{"num_hidden_layers": 13, "hidden_size": 512, "num_key_value_heads": 8, "norm_place": "pre", "rope_theta": 1020.0, "tie_word_embeddings": false, "init": "normal", "schedule": "wsd", "decay_fraction": 0.373, "final_lr_fraction": 0.0, "doc_mask": false, "dataset": "wikipedia_en"}
Each number is 200 + 40 x the weight over the matrix's rms, rounded and kept within 0 to 999. Layers, rows and columns count from 0.

# q: layer 9 attention query, 512x512, rms 0.157, rows 208-255, columns 320-383
# k: layer 9 attention key, 512x512, rms 0.16, rows 208-255, columns 320-383
# v: layer 9 attention value, 512x512, rms 0.196, rows 192-196, columns 320-383
# o: layer 9 attention output (transposed), 512x512, rms 0.155, rows 192-195, columns 320-383
q208,237,142,181,168,240,198,159,234,258,180,197,167,166,217,210,193,217,232,175,265,169,252,208,232,202,180,181,128,196,221,157,219,169,217,167,265,204,228,178,198,228,191,252,190,197,223,179,156,224,213,196,189,253,210,222,201,236,199,196,177,188,219,176,133
k208,180,198,222,195,190,193,216,251,184,213,272,231,188,165,199,241,223,165,213,234,236,103,220,204,204,194,210,189,194,197,198,169,176,179,174,232,178,226,122,212,227,180,215,189,188,224,182,187,178,163,234,174,150,185,187,208,220,242,171,187,220,165,178,204
q209,169,248,202,199,218,180,245,195,250,210,189,179,216,183,224,180,189,217,179,175,203,250,215,164,154,231,208,246,202,212,183,220,142,198,189,185,200,209,239,210,252,203,189,165,168,170,161,252,190,166,234,201,238,291,184,238,217,142,191,204,242,199,187,243
k209,249,165,213,125,208,169,209,247,153,228,162,244,198,204,267,153,177,261,244,220,235,155,141,276,216,221,231,153,198,186,164,239,219,225,208,207,224,129,203,253,249,222,150,200,262,228,201,238,231,212,197,182,183,194,245,181,177,212,181,208,170,173,210,198
q210,233,228,210,207,212,170,252,152,201,203,177,191,233,137,165,182,179,163,161,161,209,256,192,171,199,222,266,243,215,187,215,213,214,248,178,181,223,231,224,168,185,176,228,185,192,164,168,176,217,218,237,220,117,203,192,156,177,256,193,186,166,217,213,219
k210,245,160,184,217,180,175,219,209,158,162,215,242,115,216,190,180,138,172,192,220,192,204,163,264,244,224,148,282,222,269,205,256,215,177,243,194,271,186,128,195,121,216,192,221,222,217,237,183,145,179,189,180,203,174,258,271,204,205,250,175,198,219,179,182
q211,228,186,163,213,175,170,207,217,168,187,126,140,255,222,264,140,229,174,215,215,194,196,196,191,191,229,261,206,222,207,180,204,260,207,206,193,176,212,277,241,155,190,232,193,240,180,197,237,171,259,214,201,284,211,226,246,202,199,241,216,272,220,285,224
k211,165,208,150,223,241,185,199,169,268,177,212,181,182,138,209,247,198,205,200,163,120,244,233,186,204,165,191,164,232,247,210,197,211,198,166,208,201,174,243,229,188,186,181,190,160,177,151,208,211,185,270,196,137,205,199,162,186,208,227,176,207,227,181,194
q212,197,201,198,180,166,250,237,209,170,161,173,196,186,183,237,235,130,166,218,176,238,189,170,235,251,209,228,170,203,184,197,192,155,194,200,210,164,193,208,226,213,197,232,182,212,224,161,194,206,216,245,209,215,166,195,253,151,223,161,179,139,203,196,153
k212,172,184,162,201,230,119,250,207,189,237,230,214,211,194,227,218,197,180,205,182,156,213,210,153,110,203,196,218,178,200,223,135,172,176,218,224,241,291,202,181,250,167,172,168,204,266,171,199,216,175,228,157,122,237,283,194,161,225,229,245,192,187,225,231
q213,266,218,226,176,121,246,205,193,215,220,216,206,195,172,187,260,227,248,123,170,198,176,216,224,208,228,164,212,207,215,210,214,221,225,141,226,195,229,209,158,225,220,166,222,97,185,229,122,202,196,214,166,270,169,196,261,230,205,185,210,147,217,130,195
k213,188,155,178,130,193,213,202,189,175,181,138,228,176,281,161,206,219,208,191,227,163,197,194,217,214,193,205,140,199,195,160,193,198,185,262,210,156,209,189,195,152,206,178,184,255,188,183,268,228,236,230,186,197,200,225,215,200,178,165,205,195,268,192,132
q214,216,153,217,240,190,220,157,216,200,211,192,188,216,209,209,208,198,171,180,213,217,276,170,197,195,154,216,283,182,151,226,253,174,173,241,197,191,251,199,218,174,178,221,244,176,181,186,200,180,184,204,236,110,269,239,195,239,124,235,168,206,227,196,192
k214,170,173,214,149,201,255,256,199,132,209,165,163,181,242,159,190,234,220,181,180,194,181,220,198,187,221,242,214,207,280,158,237,236,187,159,216,255,172,201,184,165,169,156,210,239,213,195,148,186,238,135,166,298,176,186,222,215,142,174,288,186,193,156,227
q215,198,205,238,192,209,238,202,116,165,220,188,211,198,177,190,220,199,180,181,232,257,258,157,194,172,140,228,190,150,201,202,196,198,211,269,211,268,208,162,207,129,117,229,234,179,167,210,185,182,154,170,224,191,232,171,239,188,99,223,177,183,210,210,133
k215,193,206,159,187,258,214,216,228,208,173,161,237,222,242,194,157,175,165,159,223,211,172,211,165,155,232,220,181,201,229,142,214,187,121,179,248,213,165,139,132,215,201,166,177,178,153,181,228,267,144,131,239,253,194,132,219,148,175,169,280,219,226,165,241
q216,237,188,215,199,151,162,229,165,222,221,223,168,153,132,152,190,196,117,111,166,242,187,217,168,168,224,181,212,170,166,215,165,198,119,150,229,237,172,226,250,179,175,137,263,158,188,202,231,300,206,201,205,125,174,148,160,268,143,152,204,127,188,183,142
k216,135,170,180,190,241,167,191,216,210,210,218,179,202,226,158,264,149,227,189,173,128,136,227,256,191,195,262,260,203,211,233,196,127,163,224,127,173,225,224,203,186,103,224,205,205,251,186,218,213,237,230,163,235,230,202,230,170,168,151,211,152,206,264,269
q217,198,172,221,150,222,206,243,202,201,211,249,225,220,203,187,190,168,257,238,235,176,163,241,215,188,206,143,227,273,262,223,212,240,204,172,147,188,153,159,169,202,253,212,189,226,149,271,189,274,211,186,275,267,160,216,166,200,274,277,246,213,209,217,167
k217,217,208,184,178,205,212,135,252,156,183,215,213,184,211,197,185,231,283,218,222,174,194,199,207,256,227,174,167,178,183,205,194,233,215,221,199,207,195,216,168,167,191,211,189,225,194,233,174,204,144,215,168,217,248,206,203,151,307,184,170,201,181,198,197
q218,188,153,235,192,197,199,223,192,201,221,226,227,229,186,237,234,193,283,253,184,228,254,210,210,178,203,183,216,285,188,187,162,204,182,246,226,190,210,162,258,219,225,245,142,229,148,254,237,270,187,215,185,185,257,171,196,212,188,258,163,227,220,187,242
k218,221,238,224,151,135,155,292,229,127,224,180,247,224,237,197,234,169,159,176,223,198,180,198,212,153,238,144,213,172,193,246,271,169,207,228,153,178,190,102,238,170,198,236,272,210,221,158,278,194,226,175,272,140,233,243,202,206,209,211,123,125,175,200,162
q219,235,217,231,145,188,255,259,189,251,175,252,121,240,228,235,191,171,177,198,180,178,239,209,204,180,186,240,216,242,199,235,193,171,216,214,154,203,234,250,184,193,203,215,162,166,134,246,241,146,195,169,294,288,155,208,154,223,249,241,190,217,217,165,109
k219,238,174,220,179,131,204,263,256,237,175,226,252,167,207,221,171,257,141,234,215,239,201,194,153,213,143,148,101,219,188,179,200,204,263,193,227,174,219,177,222,200,266,170,166,220,223,196,216,207,155,270,178,200,195,244,201,275,239,166,114,187,258,194,175
q220,205,193,225,174,218,181,279,149,215,213,221,196,263,277,234,226,220,278,114,198,187,126,220,169,234,160,237,217,159,177,204,260,200,236,133,171,175,179,214,215,190,257,158,222,230,208,180,121,153,215,196,287,196,146,86,164,195,172,277,242,205,148,186,240
k220,198,170,188,188,136,165,164,159,194,207,161,200,210,195,221,238,260,244,191,202,242,205,203,223,159,176,235,225,168,134,206,186,206,223,191,242,181,237,198,184,227,338,282,231,195,229,177,233,174,199,234,199,243,183,154,211,149,182,206,228,111,205,186,167
q221,205,206,228,208,195,202,223,167,220,164,294,176,280,280,222,225,119,91,240,200,180,244,188,259,218,180,167,240,285,188,164,197,206,147,179,243,141,178,138,199,247,155,230,236,260,209,325,188,135,88,194,257,308,188,229,168,181,220,215,193,187,143,207,154
k221,220,263,162,244,239,181,167,94,205,233,164,232,196,137,235,240,213,158,175,193,205,212,284,193,124,220,181,200,75,236,228,190,236,180,169,240,253,250,253,177,319,160,302,224,213,202,174,184,217,195,238,256,274,199,215,245,243,219,218,244,210,151,202,161
q222,232,170,161,262,206,195,280,180,222,267,175,165,183,214,159,225,256,190,168,215,260,197,199,160,168,145,184,282,227,189,231,214,215,126,188,211,213,249,128,180,215,215,128,205,179,187,201,188,207,183,209,212,181,203,221,197,272,256,257,217,223,245,107,213
k222,223,240,250,228,174,124,172,220,144,219,182,197,194,282,214,214,280,187,166,183,224,226,206,228,232,214,158,267,183,151,241,153,158,188,200,184,198,193,229,187,206,157,163,158,145,209,209,187,247,190,223,158,126,310,210,285,180,150,246,197,193,207,230,188
q223,181,264,234,272,162,234,189,223,222,207,205,182,171,175,203,211,174,286,171,217,185,290,224,196,276,185,165,207,251,133,232,163,126,232,147,256,176,245,238,175,224,135,212,265,163,247,264,117,229,158,148,148,211,182,272,282,251,227,92,176,280,172,238,138
k223,160,169,188,227,205,204,224,139,254,245,170,178,152,194,154,180,270,246,173,142,209,220,199,181,273,178,149,206,204,237,133,122,205,204,273,185,207,199,189,132,202,232,205,193,165,215,191,162,176,128,121,193,281,213,230,209,124,222,166,199,193,196,208,207
q224,211,208,223,116,205,204,95,230,161,138,197,228,203,208,244,120,222,197,248,160,276,211,308,168,276,202,219,168,214,149,201,147,182,212,185,209,193,202,227,199,238,244,247,216,246,193,180,223,134,229,159,191,194,178,98,219,153,196,170,188,262,176,142,225
k224,190,213,162,189,198,88,157,196,138,222,224,187,225,270,148,181,186,257,218,137,140,203,148,243,182,235,181,186,231,186,174,203,195,224,161,185,155,177,197,171,249,249,190,180,251,214,217,160,294,174,265,172,114,143,208,228,230,168,167,229,232,160,147,240
q225,211,188,193,101,169,190,204,155,214,238,180,138,230,228,217,201,255,198,226,239,246,221,189,170,234,135,249,207,133,131,176,235,181,197,237,236,247,151,130,103,180,151,213,233,108,160,187,231,147,176,207,156,193,156,144,220,191,191,194,231,183,202,255,178
k225,225,205,234,241,250,242,172,241,194,178,208,190,175,234,225,217,104,213,190,206,253,176,179,200,207,226,159,225,175,224,263,230,209,152,128,209,176,244,201,131,196,227,215,186,150,198,200,221,173,207,195,179,242,202,173,182,165,237,183,232,274,142,226,204
q226,228,164,208,231,213,164,193,94,214,214,154,195,165,203,243,163,306,244,237,225,225,206,195,203,275,206,260,139,191,135,196,238,191,180,245,192,277,172,183,237,158,241,129,186,184,268,182,182,157,206,213,153,109,339,229,209,136,204,205,159,201,159,121,205
k226,149,87,193,273,172,158,241,187,222,200,177,111,237,203,277,265,238,152,206,161,208,234,192,250,190,226,164,173,210,120,237,182,203,197,267,258,189,170,111,181,203,186,215,133,218,253,238,251,237,245,233,188,221,167,150,147,176,185,191,248,163,217,219,209
q227,177,209,199,215,164,217,98,174,225,174,178,160,216,204,296,299,118,165,269,269,195,181,119,208,223,256,224,205,193,302,199,209,156,234,280,143,153,186,301,187,117,187,177,235,165,221,248,109,157,240,156,213,182,257,130,196,186,178,225,247,203,103,118,282
k227,169,183,141,168,260,107,231,218,141,199,240,229,230,204,137,200,220,203,196,211,215,172,177,193,158,263,193,214,229,181,136,216,200,226,144,221,180,188,216,194,262,231,232,251,169,214,209,179,276,213,179,250,194,152,157,171,139,170,213,219,223,260,200,143
q228,152,190,204,208,167,141,219,281,217,212,223,189,107,313,186,227,213,243,195,216,193,222,215,201,153,216,191,200,194,193,142,151,200,237,225,184,239,218,196,185,198,219,118,264,169,134,137,217,202,257,186,245,154,221,212,208,199,175,161,175,199,251,183,188
k228,187,181,272,229,133,298,252,232,100,154,297,176,195,250,204,131,130,283,201,202,175,197,193,180,163,109,221,282,182,152,230,262,229,173,157,195,190,174,167,280,209,134,86,157,268,167,162,188,166,285,186,149,238,186,217,171,166,202,168,205,231,249,196,176
q229,268,261,178,211,213,183,214,135,206,260,211,195,185,209,205,152,215,136,214,135,204,203,251,275,241,229,235,248,219,151,243,269,212,146,150,198,149,211,211,274,155,204,187,175,143,184,225,213,148,164,233,227,271,272,212,240,211,150,213,206,159,155,231,196
k229,234,82,210,157,178,174,197,243,210,114,158,309,246,237,145,165,265,188,198,163,184,176,307,241,200,271,242,141,170,188,181,151,202,205,166,137,253,208,205,235,270,172,235,85,233,163,156,142,193,233,263,156,234,242,184,171,242,223,243,68,168,200,211,251
q230,152,229,174,213,274,244,177,167,239,248,236,195,183,295,228,108,184,146,168,219,143,246,165,242,166,206,240,114,225,239,181,228,180,227,166,183,214,223,240,184,217,247,251,242,185,158,163,166,128,181,138,260,202,101,218,190,114,214,255,154,110,150,255,175
k230,236,205,275,316,232,248,138,139,124,176,234,104,202,231,163,160,232,200,256,247,162,253,177,245,180,113,197,187,142,141,227,185,170,204,149,195,219,233,300,209,185,128,161,237,240,111,115,165,155,223,211,208,235,252,273,213,161,194,174,157,118,182,222,213
q231,245,265,152,188,212,151,170,202,222,202,259,244,203,243,211,219,226,195,204,233,211,119,183,224,191,164,184,199,229,180,223,205,197,234,195,233,232,216,169,101,222,147,189,207,229,170,113,182,278,129,209,239,192,147,194,171,200,179,245,155,248,265,208,177
k231,137,245,206,180,221,204,115,130,229,194,178,199,151,277,128,174,224,255,172,251,245,171,250,185,198,289,231,136,182,285,166,206,170,219,142,170,265,230,256,79,207,252,99,195,217,171,191,200,182,207,279,231,244,199,150,145,261,219,236,157,229,296,155,175
q232,236,234,241,129,171,166,179,239,245,158,205,195,216,202,164,180,156,212,279,193,193,225,198,92,201,166,203,256,153,170,180,153,192,140,186,127,190,195,247,177,218,255,240,201,175,182,193,132,112,305,251,260,153,214,166,163,153,179,152,247,170,199,209,237
k232,190,235,184,163,258,232,233,182,164,119,225,219,190,232,161,209,140,271,223,172,207,178,150,115,251,183,174,122,228,201,156,180,139,135,191,154,272,238,236,179,153,136,155,181,234,198,159,197,177,264,176,219,212,193,208,208,178,193,278,136,296,226,124,150
q233,225,148,172,235,186,153,242,174,162,234,273,123,142,167,153,197,203,219,144,168,198,223,236,244,223,148,283,210,263,167,200,251,209,221,166,243,156,173,104,207,222,196,128,193,164,217,248,217,223,161,175,212,128,185,210,208,215,195,206,299,204,235,251,207
k233,216,109,178,245,175,324,153,184,217,172,158,230,207,173,288,218,290,252,210,184,194,177,262,212,175,153,191,177,272,163,238,202,229,219,206,234,217,258,271,201,211,109,324,210,189,188,199,208,146,188,156,163,238,214,251,234,220,255,181,132,118,196,223,206
q234,191,240,274,171,258,220,220,175,230,203,218,173,224,213,225,182,200,142,150,201,211,181,173,195,159,215,167,224,157,203,210,194,134,167,225,197,176,198,148,227,222,191,151,274,188,177,204,180,187,168,271,239,189,195,176,253,195,205,136,174,183,188,153,227
k234,261,193,212,160,193,242,185,182,215,150,200,172,162,215,167,202,127,225,248,236,277,181,190,233,201,177,205,204,110,177,189,270,188,205,243,200,222,256,203,202,174,267,215,184,217,204,210,232,286,198,233,168,269,194,255,163,211,177,207,225,285,209,120,177
q235,189,175,298,206,261,211,177,186,170,147,288,146,189,182,192,193,108,197,234,165,212,215,185,173,203,190,222,153,166,172,165,184,165,166,260,168,222,215,193,277,186,143,226,189,236,158,236,209,178,216,259,84,212,222,239,206,183,182,159,207,157,143,246,138
k235,228,123,116,230,216,237,192,138,200,251,203,235,202,195,225,188,159,204,170,233,80,193,200,201,153,181,241,173,208,144,232,195,220,217,258,211,210,184,259,167,195,213,217,155,146,221,198,207,229,183,213,142,257,200,215,214,173,250,263,172,188,159,218,183
q236,209,194,197,199,225,240,146,229,185,177,192,184,213,201,150,242,135,184,257,163,170,182,210,282,172,172,246,263,292,183,229,255,165,152,167,202,138,175,182,258,138,237,203,133,198,239,223,171,223,158,173,149,205,185,165,261,226,155,209,308,168,255,194,156
k236,107,187,211,222,215,156,154,180,249,132,225,77,194,186,120,132,163,292,291,183,231,204,173,221,189,203,196,219,258,229,237,228,213,179,213,140,266,163,170,174,220,125,212,235,200,244,207,180,112,235,160,218,197,186,223,204,211,120,142,189,211,157,277,200
q237,173,228,208,179,224,245,231,270,257,269,221,128,194,248,219,186,123,220,126,132,203,243,210,207,186,173,205,203,191,221,254,232,149,257,259,183,214,188,254,180,215,255,181,184,167,132,221,216,279,178,197,194,228,259,235,237,177,215,276,216,171,190,219,203
k237,261,281,205,177,295,178,185,174,132,208,200,122,140,200,257,195,230,135,197,180,219,187,218,189,209,155,201,220,242,206,81,254,219,187,261,188,204,170,171,170,215,262,141,112,116,210,225,159,255,183,333,153,274,149,242,214,282,143,144,182,233,274,243,188
q238,224,163,172,161,288,253,218,175,159,233,196,210,148,162,207,172,178,175,218,196,159,199,242,252,196,174,317,100,178,302,203,194,208,178,173,157,199,224,226,225,205,227,270,138,205,256,127,164,213,191,158,212,198,223,146,167,218,190,253,269,242,147,186,138
k238,214,214,204,137,199,146,224,193,281,162,238,151,213,171,207,38,247,133,176,182,131,281,252,178,201,234,197,232,248,165,268,264,161,182,150,242,235,191,224,202,140,267,241,137,218,218,206,212,188,173,179,249,352,222,157,214,178,182,265,164,204,159,212,189
q239,265,202,217,265,306,221,165,252,186,179,213,193,224,184,230,206,164,172,224,256,213,245,164,194,223,232,252,147,160,243,241,126,171,208,241,215,206,173,170,189,275,274,229,279,240,210,89,166,200,177,303,139,261,167,184,193,212,189,125,199,184,185,153,220
k239,117,132,169,159,205,153,189,218,197,199,179,180,251,163,155,107,256,175,194,217,201,236,204,221,209,171,191,176,159,189,202,193,262,120,192,221,185,208,168,243,189,183,216,194,222,182,241,203,195,187,200,256,184,210,200,122,183,143,141,222,207,261,155,261
q240,137,255,217,193,205,202,265,235,263,174,125,290,210,211,173,179,205,272,250,191,144,135,209,171,197,198,171,266,147,195,159,147,217,297,225,214,221,172,206,161,142,239,197,224,193,195,134,196,128,193,220,214,161,203,233,230,183,264,253,187,256,189,70,192
k240,181,217,104,129,145,199,204,178,260,174,168,196,102,271,186,209,242,203,307,178,252,225,268,192,193,201,145,243,233,274,250,279,282,178,141,225,219,153,192,284,80,202,150,128,213,162,219,210,189,188,123,167,225,275,199,313,190,320,151,175,295,213,211,172
q241,251,129,195,267,228,184,200,199,180,205,220,233,179,184,272,167,226,215,170,212,221,200,142,272,182,103,195,213,205,175,261,233,260,212,154,163,265,175,146,216,260,121,202,292,184,235,207,195,168,156,195,207,175,234,287,202,233,146,193,200,207,178,267,152
k241,218,189,210,198,219,229,181,159,248,262,247,234,217,210,269,270,269,210,210,287,213,240,109,168,278,154,127,234,157,143,152,242,271,273,221,172,248,228,211,236,182,217,193,258,226,202,171,225,237,245,142,252,179,160,187,215,258,187,200,183,198,188,163,172
q242,172,233,164,173,205,251,184,242,212,200,154,199,157,246,157,244,212,146,95,204,268,115,191,287,185,265,188,304,272,142,227,81,260,261,199,246,226,225,283,213,140,110,177,140,146,163,207,162,194,205,112,186,325,320,226,153,201,167,205,247,254,139,140,199
k242,189,187,195,228,236,238,277,224,213,230,162,239,256,272,212,194,267,161,187,217,254,198,232,192,170,211,179,273,195,219,180,148,264,236,194,246,232,247,198,212,219,166,180,57,171,163,219,150,163,99,158,161,273,138,249,168,211,260,179,165,171,166,249,127
q243,210,171,203,241,209,243,209,223,230,222,146,143,286,185,234,193,304,81,228,212,167,271,276,250,197,275,268,202,309,216,246,267,263,192,187,189,259,217,196,187,170,144,163,249,204,106,152,219,152,169,175,270,241,161,256,193,164,213,280,209,251,194,246,212
k243,170,147,150,176,175,233,160,232,223,199,63,237,209,170,164,170,208,106,187,175,134,152,246,125,177,203,200,193,167,198,233,207,197,194,145,274,192,193,237,179,228,276,226,240,194,203,261,203,198,233,271,228,156,198,163,218,237,225,230,158,161,222,229,161
q244,247,167,253,235,174,175,199,209,210,198,202,201,193,169,206,143,217,170,233,201,211,247,259,287,250,159,166,147,220,224,228,182,195,133,202,186,163,219,175,194,172,146,211,186,261,225,152,193,156,220,197,195,96,169,261,253,238,231,181,170,185,227,180,163
k244,144,161,260,216,191,235,288,179,249,182,191,196,168,281,139,86,172,192,293,167,225,227,172,251,170,106,161,148,178,103,256,186,207,153,194,173,259,183,122,215,166,146,231,220,204,194,257,247,172,282,160,195,183,298,268,200,225,190,155,120,137,249,220,155
q245,200,140,94,226,191,254,212,160,142,251,136,253,181,165,300,194,226,217,163,196,171,161,215,149,187,126,206,208,235,120,168,247,250,238,266,189,245,229,141,219,150,135,282,180,134,276,226,217,167,205,171,151,147,177,283,227,272,207,198,188,260,166,259,204
k245,161,224,190,236,133,239,184,144,233,208,238,205,236,187,278,161,281,207,185,225,282,198,220,219,199,155,154,174,224,200,232,159,165,162,154,175,204,214,209,222,212,165,262,217,142,217,172,245,127,156,108,190,197,245,259,282,152,214,227,215,184,238,246,214
q246,176,267,235,184,164,280,157,154,195,230,204,129,216,225,180,196,196,181,219,218,215,178,184,193,193,256,182,154,224,168,231,197,163,190,160,247,220,214,134,252,164,169,246,210,204,155,186,208,256,178,188,173,218,183,171,271,197,232,215,259,249,154,285,182
k246,186,170,238,266,198,211,177,218,208,198,284,123,262,171,234,250,256,258,214,273,179,186,176,302,235,168,174,211,184,153,211,236,155,216,227,258,226,229,149,102,243,142,240,174,152,231,266,242,140,217,144,142,212,167,211,203,236,156,242,228,146,209,195,215
q247,174,179,211,264,219,223,211,175,141,180,265,211,172,231,133,161,106,186,188,155,304,240,99,190,225,238,122,128,251,259,231,247,274,186,223,194,170,191,200,195,227,235,222,267,164,149,126,199,252,238,199,196,163,230,143,145,220,156,166,213,193,197,163,239
k247,185,211,214,180,155,219,134,271,161,203,212,220,227,199,149,165,134,88,216,207,160,196,202,239,249,119,161,191,198,209,253,206,199,234,231,247,256,197,134,237,202,203,136,313,260,207,187,247,273,189,301,162,232,169,286,270,123,135,216,165,183,196,131,243
q248,151,201,227,200,101,266,224,134,252,179,132,197,229,210,217,228,208,253,213,233,189,189,201,219,226,297,243,178,241,276,267,176,186,186,171,113,245,179,165,242,119,251,266,170,304,211,194,192,203,250,239,159,208,186,215,180,249,193,230,178,211,162,197,99
k248,196,228,279,201,158,200,153,147,164,205,268,140,260,163,272,135,208,192,219,189,220,216,216,160,184,214,251,227,124,124,246,256,164,175,275,142,186,160,153,201,241,240,200,174,155,227,221,187,298,152,238,170,245,249,125,158,164,180,204,248,231,229,203,150
q249,211,186,213,157,195,215,152,170,176,228,239,213,188,185,176,202,202,148,157,189,195,194,228,195,214,182,259,241,163,146,286,245,198,224,183,189,145,229,191,157,185,202,196,150,211,156,161,219,181,220,170,209,241,245,265,228,171,240,227,182,210,221,171,197
k249,163,207,186,200,244,234,125,132,218,243,172,184,240,261,228,160,237,289,213,146,204,158,221,217,169,263,231,217,196,191,227,180,171,223,210,144,223,173,182,242,225,210,218,128,140,188,301,151,251,210,144,208,126,275,132,277,198,153,227,231,253,173,171,259
q250,223,272,187,266,240,252,139,127,175,152,277,199,193,280,252,199,176,148,224,179,188,144,197,212,173,255,216,142,175,179,199,182,225,271,237,243,236,195,248,196,215,225,276,238,194,192,226,189,226,186,254,145,272,249,138,212,250,199,130,230,167,130,229,216
k250,197,165,145,151,231,180,200,158,176,199,187,150,208,194,242,242,217,179,179,150,256,209,218,224,182,207,229,214,123,270,188,150,204,173,204,198,196,176,192,137,208,273,184,79,179,275,274,183,340,148,249,163,172,200,233,160,174,180,212,276,183,190,165,229
q251,224,269,157,223,290,202,181,124,193,259,252,184,154,236,192,178,173,234,213,221,199,207,230,229,253,173,129,222,187,224,254,241,243,210,210,238,210,234,249,224,228,293,156,177,145,261,198,93,250,191,189,206,179,185,262,295,183,180,174,202,145,173,289,226
k251,232,87,217,237,226,219,135,183,193,211,258,155,115,191,205,239,156,229,192,192,212,274,212,153,168,276,142,198,194,204,183,240,218,165,190,183,210,195,285,227,188,200,144,90,261,177,199,243,121,192,208,169,229,218,315,203,143,184,158,251,179,149,231,301
q252,241,219,218,214,280,187,134,134,171,190,234,241,219,148,183,171,227,247,213,201,226,195,191,222,288,239,194,187,179,193,191,159,190,182,171,202,197,206,196,179,243,166,155,113,220,186,166,174,249,242,271,156,172,205,193,198,196,218,90,172,190,180,226,226
k252,217,157,241,248,203,171,185,217,203,223,167,220,230,178,221,213,130,172,264,199,186,222,194,243,163,148,172,282,238,174,268,251,234,233,247,163,205,240,190,242,189,171,208,177,203,189,210,246,115,231,181,201,205,242,169,212,188,139,208,189,126,165,160,174
q253,181,208,216,121,201,290,215,218,190,195,165,243,178,190,265,237,119,206,256,208,165,211,242,195,170,226,204,172,196,303,198,133,103,193,230,231,273,164,207,199,109,277,194,221,213,191,229,119,218,272,193,163,164,221,202,174,213,187,221,139,171,195,233,190
k253,142,248,181,224,169,175,229,173,190,165,199,229,147,239,208,213,193,273,216,195,187,238,227,211,184,206,230,168,256,182,177,172,157,202,154,215,203,250,182,261,200,205,162,215,218,169,134,206,194,200,202,214,181,176,256,170,161,243,212,255,184,250,164,259
q254,199,160,247,191,207,216,221,168,208,154,197,171,200,210,198,182,197,221,202,279,222,163,267,193,202,275,172,205,196,222,218,221,154,183,274,218,138,219,212,243,220,226,180,199,204,232,210,176,157,240,214,193,203,207,261,230,246,185,184,225,247,129,243,225
k254,139,158,215,241,192,289,166,113,183,83,202,192,150,281,179,213,166,237,138,193,173,192,213,154,182,105,178,223,165,205,110,149,195,260,160,175,178,201,206,239,175,256,201,257,217,146,189,228,204,167,185,132,168,203,260,134,131,181,166,191,232,150,187,275
q255,126,242,238,187,160,200,217,218,240,171,197,197,216,234,245,177,211,104,158,104,145,248,161,213,199,158,224,211,215,286,116,210,228,209,231,214,253,233,232,151,140,130,161,215,131,232,221,242,121,355,208,230,243,259,223,159,237,235,260,153,253,280,257,154
k255,203,243,227,186,176,211,265,151,233,257,238,231,131,253,262,143,293,185,247,182,222,157,177,198,162,157,149,181,232,209,121,202,109,162,195,192,225,206,255,224,166,229,127,182,192,96,168,150,207,224,209,210,234,174,263,145,176,215,285,173,247,251,195,132
v192,225,199,189,271,207,179,240,248,216,272,199,254,220,161,159,122,176,221,190,185,198,182,216,158,199,262,197,221,168,222,214,145,230,202,182,167,246,199,205,225,240,205,188,211,205,188,206,198,197,222,180,176,199,182,182,236,203,214,151,201,167,169,155,218
o192,146,205,233,235,223,160,233,188,200,181,183,232,205,163,177,261,212,216,244,219,205,210,220,213,165,139,180,140,205,199,214,174,193,205,201,274,240,183,266,176,175,120,198,149,207,187,188,234,216,191,191,193,198,206,135,134,231,233,218,207,195,204,211,287
v193,261,181,256,277,191,236,290,275,204,197,244,200,251,182,223,245,217,166,164,270,219,169,154,103,132,190,200,233,248,180,201,210,166,181,161,160,149,190,245,265,276,182,255,129,269,222,217,170,175,196,192,218,171,166,171,174,237,210,177,187,197,227,185,203
o193,167,216,200,220,174,229,221,233,220,140,226,197,188,139,248,94,138,199,198,175,177,198,133,223,223,231,220,226,223,233,194,212,231,168,236,212,211,207,180,188,191,192,196,215,142,198,233,238,224,212,165,194,212,237,230,211,143,167,159,190,240,174,175,262
v194,249,167,174,132,128,166,184,161,174,185,169,231,209,226,196,152,246,220,238,214,226,199,252,252,144,198,217,208,174,243,214,87,187,263,104,217,173,296,250,186,242,176,231,210,234,120,233,236,153,174,179,149,264,182,248,187,188,229,199,202,127,177,149,186
o194,221,263,234,180,216,182,184,211,188,215,211,129,264,185,124,202,210,169,140,219,255,154,181,189,185,182,140,142,202,176,168,249,167,181,246,231,143,189,274,195,205,166,116,170,209,129,176,173,244,163,168,198,243,268,212,232,180,200,279,226,252,198,251,222
v195,212,168,183,193,206,241,259,217,221,223,165,233,257,227,175,250,242,165,186,281,245,175,231,210,181,222,253,181,174,232,200,182,195,174,216,119,218,192,177,168,195,230,167,162,219,213,252,219,177,169,186,227,183,247,123,151,147,170,280,227,218,136,220,210
o195,207,191,177,193,176,137,193,180,189,157,190,159,145,205,230,207,238,183,117,194,199,157,210,166,230,192,172,192,240,178,175,251,183,175,186,228,235,159,151,189,137,231,227,170,158,253,263,214,205,205,196,176,245,232,145,193,220,210,190,146,199,209,186,214
v196,187,146,130,192,198,242,167,224,216,142,199,200,184,158,232,191,261,216,214,195,203,184,168,159,236,153,236,240,177,161,255,196,228,145,173,227,194,171,159,208,159,178,185,162,175,165,187,182,195,176,193,231,158,183,140,185,159,195,160,185,185,199,211,211